Weights of a small GPT-style language model, trained from scratch on English Wikipedia.
Size: width 320, 8 heads of 64, vocabulary 4046.
Each number is 50 + 10 x the weight over its row's rms, rounded and kept within 0 to 99. Layers, rows and columns count from 0. The size before them is the row's rms in percent of the matrix's.

# down: layer 3 MLP down (transposed), 832x320, rms 0.14, rows 819-831, columns 0-159
# gate: layer 3 MLP gate, 832x320, rms 0.151, rows 820-831, columns 0-159
# up: layer 3 MLP up, 832x320, rms 0.155, rows 820-831, columns 0-159
down819 101:34 26 47 56 51 53 39 39 63 43 56 47 52 44 47 29 58 52 32 30 50 45 79 55 48 59 49 48 47 38 45 37 38 37 45 61 65 63 49 53 55 57 43 58 30 38 40 48 43 42 62 48 47 47 39 59 47 40 46 55 43 52 56 72 44 42 48 42 59 49 41 55 51 39 36 44 53 45 60 46 57 64 46 56 37 47 43 51 54 44 31 62 56 63 58 60 32 62 48 50 64 56 58 39 48 49 54 43 29 43 51 50 62 51 50 29 43 39 45 63 46 54 57 57 60 61 52 51 42 39 55 52 57 59 50 38 65 57 58 54 59 50 57 40 61 44 43 53 34 70 37 50 48 41 24 36 45 56 54 67
gate820 084:68 53 46 51 41 67 37 26 58 47 66 47 49 31 33 47 48 53 69 64 47 44 58 56 46 64 45 39 54 62 43 45 41 36 49 59 49 50 65 60 59 52 46 54 58 35 57 61 51 40 62 36 54 56 47 48 65 65 55 44 42 30 63 58 40 60 51 63 40 38 63 47 52 47 51 46 58 43 50 47 29 58 74 41 47 48 45 67 33 48 41 51 37 53 48 37 29 73 75 50 44 39 48 53 34 48 66 61 49 37 50 26 58 46 57 39 35 48 33 37 40 51 44 70 56 41 53 63 60 56 52 48 50 46 57 67 34 59 53 66 74 59 63 56 65 52 45 56 43 20 35 42 58 71 49 50 60 57 46 61
up820 095:48 33 41 58 37 17 68 48 50 55 23 47 54 57 42 55 53 37 54 46 63 55 55 57 70 49 45 47 64 42 56 46 35 44 45 54 54 39 34 54 25 56 56 38 58 41 30 54 63 52 67 44 61 55 55 52 46 57 44 41 50 61 57 53 49 50 57 61 53 60 52 56 42 48 61 49 48 57 64 59 45 51 54 65 54 38 51 63 51 56 41 47 55 35 30 60 50 44 58 50 45 61 43 52 42 57 47 55 47 47 50 55 47 61 57 57 49 54 46 40 50 48 39 47 37 52 39 53 60 37 45 43 46 57 65 48 41 50 33 24 46 58 55 60 40 46 37 46 44 42 44 45 49 45 29 56 57 32 68 46
down820 095:51 57 31 46 53 55 44 47 45 43 46 36 47 38 63 54 45 58 42 46 47 57 45 57 30 62 62 71 63 55 42 54 54 51 64 27 57 47 57 64 60 42 56 55 69 43 54 49 31 64 23 40 54 53 43 49 34 37 45 58 51 35 52 58 49 75 47 37 45 43 56 57 68 51 61 51 56 51 67 56 74 47 56 40 49 59 33 25 70 39 65 57 49 62 51 39 58 46 44 46 69 36 36 40 60 49 37 51 37 54 43 69 51 45 44 53 55 49 48 50 32 50 41 44 50 49 68 42 42 49 37 30 61 45 29 50 55 54 58 68 51 65 48 42 50 60 60 48 54 34 42 48 43 55 48 55 50 56 43 53
gate821 107:49 57 48 68 53 42 52 50 32 60 52 39 47 72 42 51 55 64 43 61 35 42 47 60 61 54 51 56 57 54 50 41 53 44 55 61 62 44 59 64 27 49 50 51 62 54 43 56 47 44 48 38 47 64 70 59 39 68 43 48 62 50 45 30 38 29 66 48 52 62 56 71 43 35 32 42 36 42 48 52 67 66 35 53 48 54 66 34 53 54 45 41 44 31 51 57 56 40 53 52 49 67 60 62 64 61 60 37 61 52 45 68 57 36 57 42 36 44 31 62 57 44 33 42 47 63 61 67 39 56 70 56 62 54 32 43 51 56 59 49 55 51 53 66 34 58 48 51 47 55 51 51 47 44 41 62 51 56 54 41
up821 106:47 35 50 27 43 58 69 38 67 51 43 52 40 56 49 60 43 43 45 40 58 72 47 45 52 56 55 33 47 43 49 55 51 44 61 53 47 65 36 48 67 61 53 68 37 67 73 43 67 49 40 41 57 70 40 47 41 54 45 57 35 50 67 60 55 18 45 68 41 54 53 54 45 52 50 47 43 53 66 39 36 51 43 50 61 68 54 50 50 45 70 55 51 48 55 54 61 35 56 48 52 35 51 65 50 55 39 48 41 57 63 56 51 48 57 51 65 48 45 38 62 54 34 55 67 57 62 56 58 55 47 53 24 47 63 43 56 48 50 38 46 41 47 37 66 52 61 64 64 53 45 45 58 58 47 45 51 56 65 56
down821 104:73 70 63 47 59 39 48 36 64 42 43 39 39 48 55 58 59 55 45 59 33 63 41 36 53 57 39 64 62 59 58 58 65 47 31 32 56 54 38 43 63 56 45 42 39 75 45 65 56 51 59 56 46 28 39 60 58 47 62 41 46 41 68 61 51 50 50 56 43 49 56 45 43 53 65 43 61 45 36 35 36 49 60 46 47 58 59 63 51 43 59 61 46 44 44 37 65 47 37 33 51 46 60 40 52 35 39 59 48 44 42 65 50 37 76 35 41 44 45 60 48 47 62 36 36 38 45 66 53 56 54 61 55 42 42 45 33 50 48 42 42 58 44 58 58 45 46 56 61 47 48 55 44 44 61 55 37 56 62 72
gate822 102:53 44 37 50 49 46 36 49 32 56 53 59 49 41 39 61 46 42 54 55 62 56 49 69 38 39 38 47 41 49 33 40 56 51 53 57 58 46 59 41 44 44 33 46 25 37 51 56 39 31 61 54 39 43 39 56 68 59 32 55 44 46 52 53 43 55 49 68 44 42 58 41 51 45 64 58 43 49 54 59 52 64 36 41 46 44 43 43 41 49 65 31 49 36 53 56 47 71 34 42 39 39 59 60 32 45 40 58 48 50 43 58 52 48 57 37 65 52 43 61 25 68 45 49 45 52 40 40 56 38 52 49 48 60 52 53 53 49 41 28 23 37 74 54 52 66 53 49 48 34 50 57 41 55 37 50 31 50 52 47
up822 101:56 48 55 34 48 56 51 55 46 52 49 47 61 42 40 49 49 40 42 67 45 62 70 33 54 53 55 50 48 49 50 46 39 62 55 42 40 59 40 48 60 48 61 59 52 65 47 64 50 44 58 50 43 40 38 54 56 28 47 36 22 55 47 55 61 57 54 48 47 57 54 58 49 40 60 54 32 50 52 80 49 23 40 72 38 53 59 62 66 41 29 54 39 47 40 42 45 64 63 30 49 39 37 62 65 54 52 40 46 43 54 41 43 57 54 65 57 41 27 54 54 64 56 59 50 51 45 49 61 39 41 50 71 50 48 30 47 66 37 51 59 58 43 38 44 31 31 53 48 49 65 56 60 34 52 81 54 45 33 45
down822 103:69 55 45 62 47 51 58 38 56 56 43 45 50 51 45 62 49 67 42 63 53 63 57 45 60 62 55 34 55 60 51 48 43 40 53 46 47 58 52 67 54 66 63 46 54 56 65 38 75 54 49 45 41 60 40 49 49 58 59 43 47 62 47 56 72 54 52 42 56 58 36 51 41 47 52 46 35 54 43 70 57 45 34 50 52 57 46 59 54 41 44 67 74 56 48 48 42 41 29 55 67 63 55 41 37 47 45 57 52 46 60 55 54 42 67 40 43 52 66 42 40 59 59 38 70 52 36 45 52 38 46 77 43 35 51 42 57 67 37 54 55 51 46 49 61 42 54 63 62 48 60 43 30 45 66 68 53 39 71 57
gate823 099:48 39 43 52 56 63 75 51 53 38 48 41 50 52 43 47 58 43 44 53 61 50 66 37 52 52 51 45 60 53 42 64 35 36 45 61 49 50 26 74 46 53 54 54 60 28 60 53 52 50 66 48 58 51 57 66 40 55 45 62 41 36 56 46 68 51 37 38 65 52 44 48 50 38 58 34 58 46 47 53 51 65 52 54 49 37 43 51 67 45 51 46 41 43 40 54 55 46 52 38 49 39 67 66 58 52 52 43 39 63 61 45 53 43 34 50 57 54 62 52 50 46 50 49 38 63 59 63 74 41 58 53 44 44 43 53 51 38 50 44 51 53 62 45 58 56 31 67 49 44 56 54 61 45 45 51 52 43 60 63
up823 098:49 41 41 36 57 59 57 60 60 51 64 38 40 58 54 63 53 45 47 55 27 43 53 32 46 56 44 60 56 43 52 55 52 49 55 51 75 56 51 50 66 59 66 46 59 33 57 59 65 48 54 62 45 61 44 61 44 44 71 43 57 44 68 50 69 42 46 57 53 72 49 36 57 36 45 45 55 43 62 41 47 65 47 32 39 48 38 34 47 45 43 53 44 65 64 43 55 41 61 57 50 53 48 42 56 51 54 35 62 61 50 53 55 52 40 60 49 58 62 36 48 41 47 67 37 59 49 50 51 52 35 51 54 58 47 58 47 41 41 54 43 30 38 41 53 46 50 39 41 62 65 55 75 54 38 54 44 55 35 53
down823 093:47 54 50 50 46 46 48 52 42 55 49 54 50 53 45 45 45 44 50 71 58 65 53 40 60 49 57 44 23 34 66 51 44 68 54 51 51 60 43 48 58 53 34 31 58 47 39 53 52 69 45 50 42 54 50 52 50 61 67 40 54 74 48 38 59 49 61 53 52 62 50 42 71 54 55 50 48 44 54 51 41 43 44 45 48 59 50 49 44 45 49 49 56 58 42 51 36 47 25 54 59 61 44 43 44 57 47 49 66 33 46 30 37 50 58 48 65 48 36 62 43 58 32 62 58 43 53 63 43 67 61 58 50 51 46 54 52 19 50 55 42 50 50 48 36 43 42 55 44 40 46 48 46 60 68 46 52 54 40 66
gate824 097:59 60 30 45 59 43 56 61 68 38 64 50 42 63 52 44 41 28 50 67 41 19 38 48 61 45 55 24 70 56 58 43 36 47 41 50 35 55 74 53 56 45 29 42 46 44 42 53 46 45 55 40 43 39 29 37 34 49 36 46 40 54 52 53 50 52 53 53 52 44 26 61 55 48 44 34 54 69 45 72 55 48 58 38 60 61 48 57 54 56 49 48 35 62 58 58 55 58 46 41 52 49 42 58 53 58 51 44 66 50 66 35 57 55 45 42 53 53 60 56 42 55 46 55 29 45 41 54 50 68 62 31 51 52 71 40 59 57 45 51 53 46 55 48 52 38 40 38 29 62 29 48 47 63 36 48 62 65 50 56
up824 096:52 43 44 50 71 49 33 68 53 57 55 47 61 48 50 55 55 46 57 37 50 55 63 43 42 53 34 43 45 54 50 54 49 65 45 66 49 40 54 63 56 41 31 49 58 64 44 57 57 36 59 79 47 43 53 66 68 51 41 47 39 61 59 52 56 48 45 46 40 26 26 36 46 39 51 70 47 54 39 43 44 52 49 37 49 61 50 55 51 50 48 41 44 65 48 42 32 47 47 46 64 48 31 66 56 66 42 47 39 66 57 47 47 34 55 61 57 41 32 27 38 60 43 54 34 41 45 48 34 47 41 40 62 59 46 48 56 53 48 38 59 57 48 53 59 42 59 49 59 33 50 55 50 44 73 60 46 44 46 36
down824 094:44 36 63 51 42 47 50 57 52 37 46 75 49 57 54 65 32 49 63 54 42 37 65 52 56 46 55 45 57 52 49 30 44 35 45 40 41 51 50 74 56 46 38 53 54 61 32 55 46 55 46 40 46 40 46 30 57 42 43 42 33 34 55 32 62 46 48 41 39 33 65 50 57 38 58 41 53 49 63 57 44 70 47 55 55 63 67 52 47 44 60 22 40 49 73 49 59 62 35 47 38 41 63 47 48 51 58 32 44 37 40 68 48 49 38 26 52 62 47 49 50 64 44 51 46 58 40 35 54 56 53 55 43 57 37 46 67 61 60 43 41 47 52 56 54 33 62 49 48 52 43 44 55 60 47 70 38 57 46 52
gate825 116:56 49 49 57 36 50 45 44 57 57 45 46 40 57 47 59 50 54 30 56 56 38 63 49 30 53 54 31 52 55 71 61 52 53 67 48 38 61 54 48 46 47 71 45 50 40 42 31 46 45 41 61 66 52 53 53 52 52 59 41 53 50 50 37 63 43 44 35 59 43 62 58 37 56 59 36 49 59 51 60 44 31 55 40 55 53 45 47 40 38 65 39 59 42 61 68 52 62 67 63 63 56 64 46 26 49 54 58 52 58 37 53 41 40 27 44 35 51 43 64 41 29 58 60 46 51 56 46 48 53 63 43 39 59 54 53 52 25 54 63 49 37 59 44 45 60 23 47 58 40 57 57 41 41 52 48 45 46 46 42
up825 102:32 45 41 52 47 49 44 51 59 54 51 45 44 47 72 54 52 53 37 77 44 57 53 50 42 50 50 55 49 52 50 72 46 62 49 51 64 64 55 57 60 54 44 49 52 47 52 54 49 40 36 59 47 37 54 58 46 50 48 52 45 34 33 45 40 56 43 67 45 59 58 63 40 63 39 30 47 16 61 44 58 55 29 73 57 66 39 56 39 55 54 62 49 59 36 59 44 22 71 60 43 57 67 43 44 58 33 45 59 44 44 34 53 47 40 64 40 54 40 53 41 58 50 34 45 43 56 41 62 37 53 52 59 70 46 55 49 31 31 57 51 55 46 57 46 57 58 52 41 46 48 30 40 50 50 64 57 40 55 39
down825 107:63 44 67 48 46 65 57 54 42 54 55 45 41 49 54 63 42 47 53 48 57 42 58 28 27 46 43 45 44 58 48 39 36 65 44 64 57 58 64 34 55 56 44 39 43 49 51 48 32 54 47 59 58 38 51 58 17 37 58 54 41 55 41 56 39 41 42 56 44 41 63 50 46 50 62 72 48 43 57 48 60 65 38 59 55 68 49 51 55 56 29 52 29 55 48 56 46 49 62 56 36 56 49 55 49 65 39 58 39 34 53 57 46 52 69 35 41 49 29 46 52 39 54 40 47 58 52 69 61 44 43 48 60 59 52 36 52 44 50 45 48 54 57 49 28 58 67 51 57 51 61 28 51 39 46 40 37 49 46 55
gate826 101:63 43 45 40 54 47 61 63 55 45 59 54 54 55 62 39 60 39 50 64 50 57 39 57 53 39 38 45 53 40 34 63 88 59 42 64 41 40 67 37 55 68 67 50 26 51 38 37 56 50 43 27 52 47 58 62 62 66 41 58 56 63 54 62 50 56 45 56 39 53 68 67 47 47 50 42 43 51 39 63 43 50 60 53 47 50 48 26 44 52 49 54 60 54 59 58 55 36 49 51 54 44 60 49 61 53 64 56 43 45 43 51 56 43 46 78 45 33 60 32 31 46 68 57 67 54 77 43 54 44 60 39 53 46 44 49 66 59 62 32 51 60 41 57 67 51 46 48 55 45 45 45 60 43 42 49 39 42 41 40
up826 101:43 40 52 50 57 54 43 52 52 56 46 40 32 52 41 67 53 59 42 47 53 58 33 50 52 50 40 49 59 56 49 45 62 45 40 52 52 54 58 77 49 50 46 35 55 44 31 39 45 63 50 30 57 58 44 65 57 60 72 60 71 51 45 32 47 58 71 56 39 52 48 33 36 48 44 57 28 39 53 43 40 49 45 33 51 59 51 48 35 43 53 51 44 60 53 47 56 53 54 58 48 49 45 51 46 53 58 43 45 36 55 59 50 55 41 52 39 29 55 30 35 46 42 29 62 40 48 41 48 66 56 47 57 39 43 63 55 54 49 63 51 63 44 62 37 57 67 65 64 38 37 51 66 45 57 52 41 49 48 43
down826 101:52 48 71 40 59 54 61 57 54 54 57 56 42 46 50 38 51 47 60 44 39 36 48 60 47 53 42 54 69 58 34 69 57 38 47 47 50 46 49 63 54 68 59 51 48 48 42 78 37 47 63 63 49 37 57 63 54 38 49 38 52 61 54 59 64 37 58 54 54 53 54 53 45 57 57 56 46 47 55 59 56 42 44 51 37 58 57 36 22 35 44 41 66 45 52 54 35 67 62 56 46 56 51 41 49 55 53 53 52 58 53 46 41 63 41 40 42 40 58 39 50 58 33 46 46 44 45 35 41 57 33 39 49 47 48 59 51 52 52 44 59 54 64 45 52 54 42 62 57 49 59 54 47 57 44 59 48 43 53 35
gate827 100:46 60 48 49 59 69 39 47 56 47 47 50 48 68 53 67 33 58 68 62 25 28 48 73 52 71 68 28 52 48 54 46 71 37 67 47 41 53 55 49 54 47 53 48 48 53 34 48 58 60 51 55 58 53 54 63 49 58 44 43 42 67 42 56 66 59 48 42 46 52 58 63 42 28 53 48 54 48 49 46 26 60 40 62 46 53 67 35 55 46 51 55 39 41 67 50 39 60 37 51 60 46 50 38 41 79 51 60 44 70 56 63 45 48 47 35 52 45 46 60 45 42 47 50 39 50 52 33 37 65 77 43 43 32 57 26 65 54 51 40 42 57 69 52 56 42 49 39 53 63 46 47 45 60 51 52 62 50 38 62
up827 096:48 48 59 60 56 49 72 53 44 39 52 48 59 46 41 35 40 41 55 50 44 56 58 48 45 47 52 35 46 55 41 55 46 39 35 57 55 24 53 51 65 54 32 34 46 61 40 61 21 36 54 36 57 76 42 56 43 50 69 56 45 45 53 34 64 43 52 47 35 55 59 42 58 59 46 49 48 51 57 57 50 44 48 54 56 50 49 67 47 57 56 39 51 49 38 61 65 50 49 33 46 46 47 41 48 48 50 41 50 56 24 58 76 42 51 32 63 29 62 39 61 33 34 55 63 56 56 55 42 57 57 55 47 62 59 54 32 56 45 47 34 55 47 56 46 39 46 43 69 53 45 44 58 48 51 49 63 54 56 15
down827 092:44 47 68 34 58 54 48 25 50 39 52 43 45 43 53 39 54 51 59 65 57 39 63 58 41 50 41 52 53 59 68 53 40 52 52 35 48 39 40 53 65 45 42 36 55 61 54 68 51 67 31 48 58 72 42 46 43 57 52 61 48 42 62 51 45 48 61 41 43 58 47 53 41 57 47 44 39 37 68 31 47 67 57 67 56 47 32 47 46 49 48 31 68 47 39 64 52 34 30 60 45 58 56 58 53 42 39 34 59 59 48 64 66 47 52 30 59 22 69 68 52 55 62 47 31 42 51 54 59 46 59 44 65 39 56 40 48 61 50 58 51 68 49 57 53 60 49 65 55 46 39 44 57 41 42 39 32 39 55 44
gate828 095:39 47 69 33 46 64 68 35 52 66 49 54 36 61 48 76 43 50 62 48 48 43 47 59 67 52 64 43 42 66 42 48 50 63 47 44 49 46 51 34 54 40 58 46 38 53 40 32 53 55 32 57 47 58 57 65 60 59 49 42 51 54 54 46 31 44 63 54 39 54 42 37 49 55 46 49 56 50 51 55 70 58 43 53 49 60 60 47 41 58 52 42 48 42 70 45 51 47 37 33 61 39 50 39 58 49 38 45 34 47 48 57 52 59 51 49 41 60 51 45 73 33 50 51 56 47 58 46 53 44 45 54 56 48 34 55 49 33 43 35 44 50 64 66 43 49 61 49 43 44 51 22 47 53 34 50 50 51 62 47
up828 099:59 42 55 48 54 54 52 41 45 58 63 46 27 51 52 46 42 43 64 30 42 37 40 50 63 58 57 36 53 47 47 45 56 48 49 53 36 47 51 76 48 50 44 40 40 39 54 58 40 34 55 53 28 60 73 57 62 52 55 58 42 54 45 56 30 43 44 51 38 53 65 59 46 31 54 62 40 39 58 51 59 35 56 47 30 50 46 29 50 66 35 56 51 40 53 38 49 34 53 47 61 48 62 54 40 76 47 42 51 48 39 56 33 36 53 28 64 48 68 46 57 52 42 60 50 60 46 39 62 51 60 58 43 48 34 46 45 64 51 49 49 49 68 52 39 48 50 49 72 53 51 48 73 51 36 44 46 42 41 59
down828 099:50 47 59 61 55 46 42 58 62 47 54 50 56 50 43 31 35 48 28 32 60 56 64 53 49 50 32 57 48 44 41 40 61 31 40 67 38 60 46 52 63 53 56 41 32 32 44 52 40 42 52 62 57 40 58 51 42 52 57 48 39 58 66 39 49 50 48 29 33 47 51 57 57 54 55 45 41 47 50 47 57 58 31 69 51 29 48 39 49 40 64 49 47 61 32 58 51 53 28 42 56 55 45 49 56 56 61 61 49 42 43 62 51 74 55 48 64 52 49 52 36 57 54 60 46 43 57 42 55 49 68 54 60 35 49 44 44 37 43 52 42 53 53 44 53 53 56 48 50 50 52 47 60 33 51 35 61 45 64 48
gate829 105:40 45 63 51 55 60 68 39 57 49 41 51 49 62 41 45 32 41 47 67 42 38 50 41 70 50 42 66 49 52 68 54 48 47 36 41 69 62 66 56 70 54 52 40 60 57 39 65 32 54 30 35 47 36 56 53 40 49 55 53 56 39 71 33 64 44 59 70 57 44 46 58 50 61 47 54 60 41 37 42 64 42 45 40 28 49 51 56 60 28 50 55 53 48 41 52 51 48 46 53 64 42 45 41 67 46 53 44 41 34 65 55 67 53 47 50 46 42 46 50 48 51 48 45 28 36 46 41 59 46 56 56 63 42 45 47 51 30 55 57 37 41 36 37 24 43 57 38 39 44 42 36 63 36 57 65 61 55 55 42
up829 095:59 50 46 56 46 45 42 47 54 47 40 57 52 54 58 53 37 48 45 45 38 38 48 55 51 50 46 52 43 55 37 47 42 55 45 51 59 60 46 48 37 55 58 42 78 68 44 41 56 45 52 38 46 51 53 52 48 53 42 56 37 44 49 33 52 43 38 37 60 50 39 38 57 51 43 38 63 52 29 56 43 59 55 62 44 46 65 38 46 46 43 74 51 62 50 45 64 57 59 28 33 49 62 32 57 54 37 60 67 61 58 48 40 39 67 51 43 46 52 79 52 44 47 26 51 35 54 30 56 61 49 49 59 45 57 45 55 54 54 52 57 42 58 34 44 53 55 44 67 53 54 64 53 54 51 51 66 46 56 65
down829 100:48 50 51 34 36 45 51 38 50 44 48 34 58 50 57 45 33 51 44 54 51 62 44 45 58 48 42 53 42 49 42 71 39 31 54 42 53 50 65 57 54 34 40 46 36 51 54 59 70 59 48 35 38 53 42 57 28 43 57 39 46 44 62 51 58 60 68 65 48 50 48 45 48 57 48 52 51 47 51 32 66 31 36 53 49 51 44 47 44 43 43 53 53 48 34 24 61 45 47 48 56 55 57 39 48 55 53 53 34 45 56 36 45 34 60 41 61 27 64 40 49 29 41 44 50 40 43 43 43 62 40 44 48 46 42 55 51 63 56 55 56 33 60 57 62 57 34 47 48 53 53 51 60 59 64 52 57 26 60 35
gate830 103:53 62 40 46 44 53 47 64 20 53 31 47 49 49 64 54 53 63 72 53 39 34 60 46 62 69 61 42 49 66 50 51 53 41 52 52 55 58 50 35 48 44 60 69 43 37 45 37 48 47 58 36 31 47 29 38 49 65 53 66 58 41 34 48 57 51 35 52 49 31 68 50 31 48 53 52 60 68 51 73 64 53 50 30 44 44 54 44 57 38 46 49 42 52 39 52 52 49 55 49 30 43 42 46 62 59 43 33 60 51 51 47 59 36 51 58 31 50 36 45 40 49 53 36 51 41 54 55 49 40 67 56 32 47 51 33 37 53 47 47 51 42 54 41 38 56 47 34 46 51 53 53 47 59 53 54 41 56 63 41
up830 100:60 36 47 67 55 46 49 42 42 59 44 39 44 52 54 41 57 60 52 31 46 50 41 46 50 58 53 45 45 71 32 39 28 60 63 50 55 63 48 43 59 40 47 51 50 57 51 38 38 47 38 54 63 41 49 57 50 42 49 52 63 53 46 48 54 51 53 66 36 58 52 54 44 53 51 63 58 71 49 50 43 54 51 29 39 37 66 31 39 69 40 57 41 45 54 42 46 45 45 48 39 61 31 54 66 48 36 58 62 56 69 41 62 65 35 54 59 41 66 56 62 45 54 55 62 72 50 44 37 60 55 49 58 43 56 38 36 34 32 53 69 56 63 37 47 54 49 45 58 46 45 55 35 51 40 53 55 64 41 43
down830 100:35 45 62 48 47 56 71 51 66 51 57 55 60 53 36 42 36 32 31 59 51 48 50 65 33 51 55 62 41 40 48 70 54 35 51 36 60 48 52 63 51 37 45 47 48 45 51 72 73 48 61 49 43 48 42 41 58 47 46 46 38 41 61 43 54 39 81 33 41 51 55 32 61 56 45 72 51 46 44 40 59 53 49 32 62 42 39 55 48 38 43 48 64 54 59 53 38 45 38 47 64 47 53 55 25 50 49 48 40 49 55 39 35 57 59 27 73 46 48 56 55 51 51 52 51 49 42 51 41 50 37 53 50 42 55 70 71 61 41 55 38 51 35 59 73 33 60 58 53 32 60 47 45 51 49 46 52 43 55 52
gate831 100:52 40 62 56 38 51 64 54 36 39 56 47 76 48 55 51 55 46 54 70 65 67 60 49 25 59 54 56 59 47 45 65 55 47 60 48 58 47 40 48 44 46 55 52 54 52 54 59 50 44 63 47 50 53 64 53 48 63 57 60 48 45 50 35 49 52 33 53 37 58 43 38 38 55 51 24 53 58 49 45 61 41 49 46 54 76 62 62 45 51 56 36 44 53 42 36 57 42 30 49 41 46 55 45 46 60 34 54 54 50 59 58 61 54 31 52 47 39 44 42 43 54 57 62 47 59 53 55 59 40 57 43 48 38 51 61 50 45 57 61 55 47 55 37 48 44 38 22 50 53 59 51 46 55 55 64 37 24 46 60
up831 104:47 67 41 69 43 31 42 45 46 45 51 45 62 57 40 52 57 59 40 71 54 47 54 50 46 65 27 43 46 55 42 57 61 50 47 37 48 49 36 55 56 39 53 49 65 58 40 50 44 51 58 42 45 44 44 58 55 65 56 45 58 58 52 67 59 55 36 54 37 69 47 45 48 54 69 45 37 38 57 37 40 40 48 54 57 60 48 49 43 64 62 45 46 50 24 56 44 50 55 61 47 49 53 39 42 55 42 55 45 64 39 46 43 37 42 44 45 46 38 40 35 54 43 61 64 38 50 56 66 33 56 47 49 57 63 64 59 39 55 57 58 46 51 57 68 45 43 45 69 40 56 41 32 50 69 63 49 36 46 47
down831 102:56 43 37 48 49 46 65 37 41 42 55 58 60 51 45 61 74 32 54 55 51 59 62 52 47 45 47 62 49 41 53 59 68 32 65 42 24 37 47 71 50 55 34 40 49 58 42 45 37 64 46 48 57 58 61 46 49 49 60 49 43 72 43 42 53 51 34 54 45 61 44 69 69 41 48 54 43 61 58 51 70 43 51 48 38 58 50 52 49 37 73 49 44 36 50 46 35 46 52 36 46 43 46 61 73 54 48 69 55 40 59 57 74 38 32 65 43 46 47 39 40 47 55 48 63 63 31 50 50 54 33 48 59 40 41 40 49 60 43 58 52 40 49 43 60 38 31 47 48 55 43 57 49 55 70 51 43 58 55 46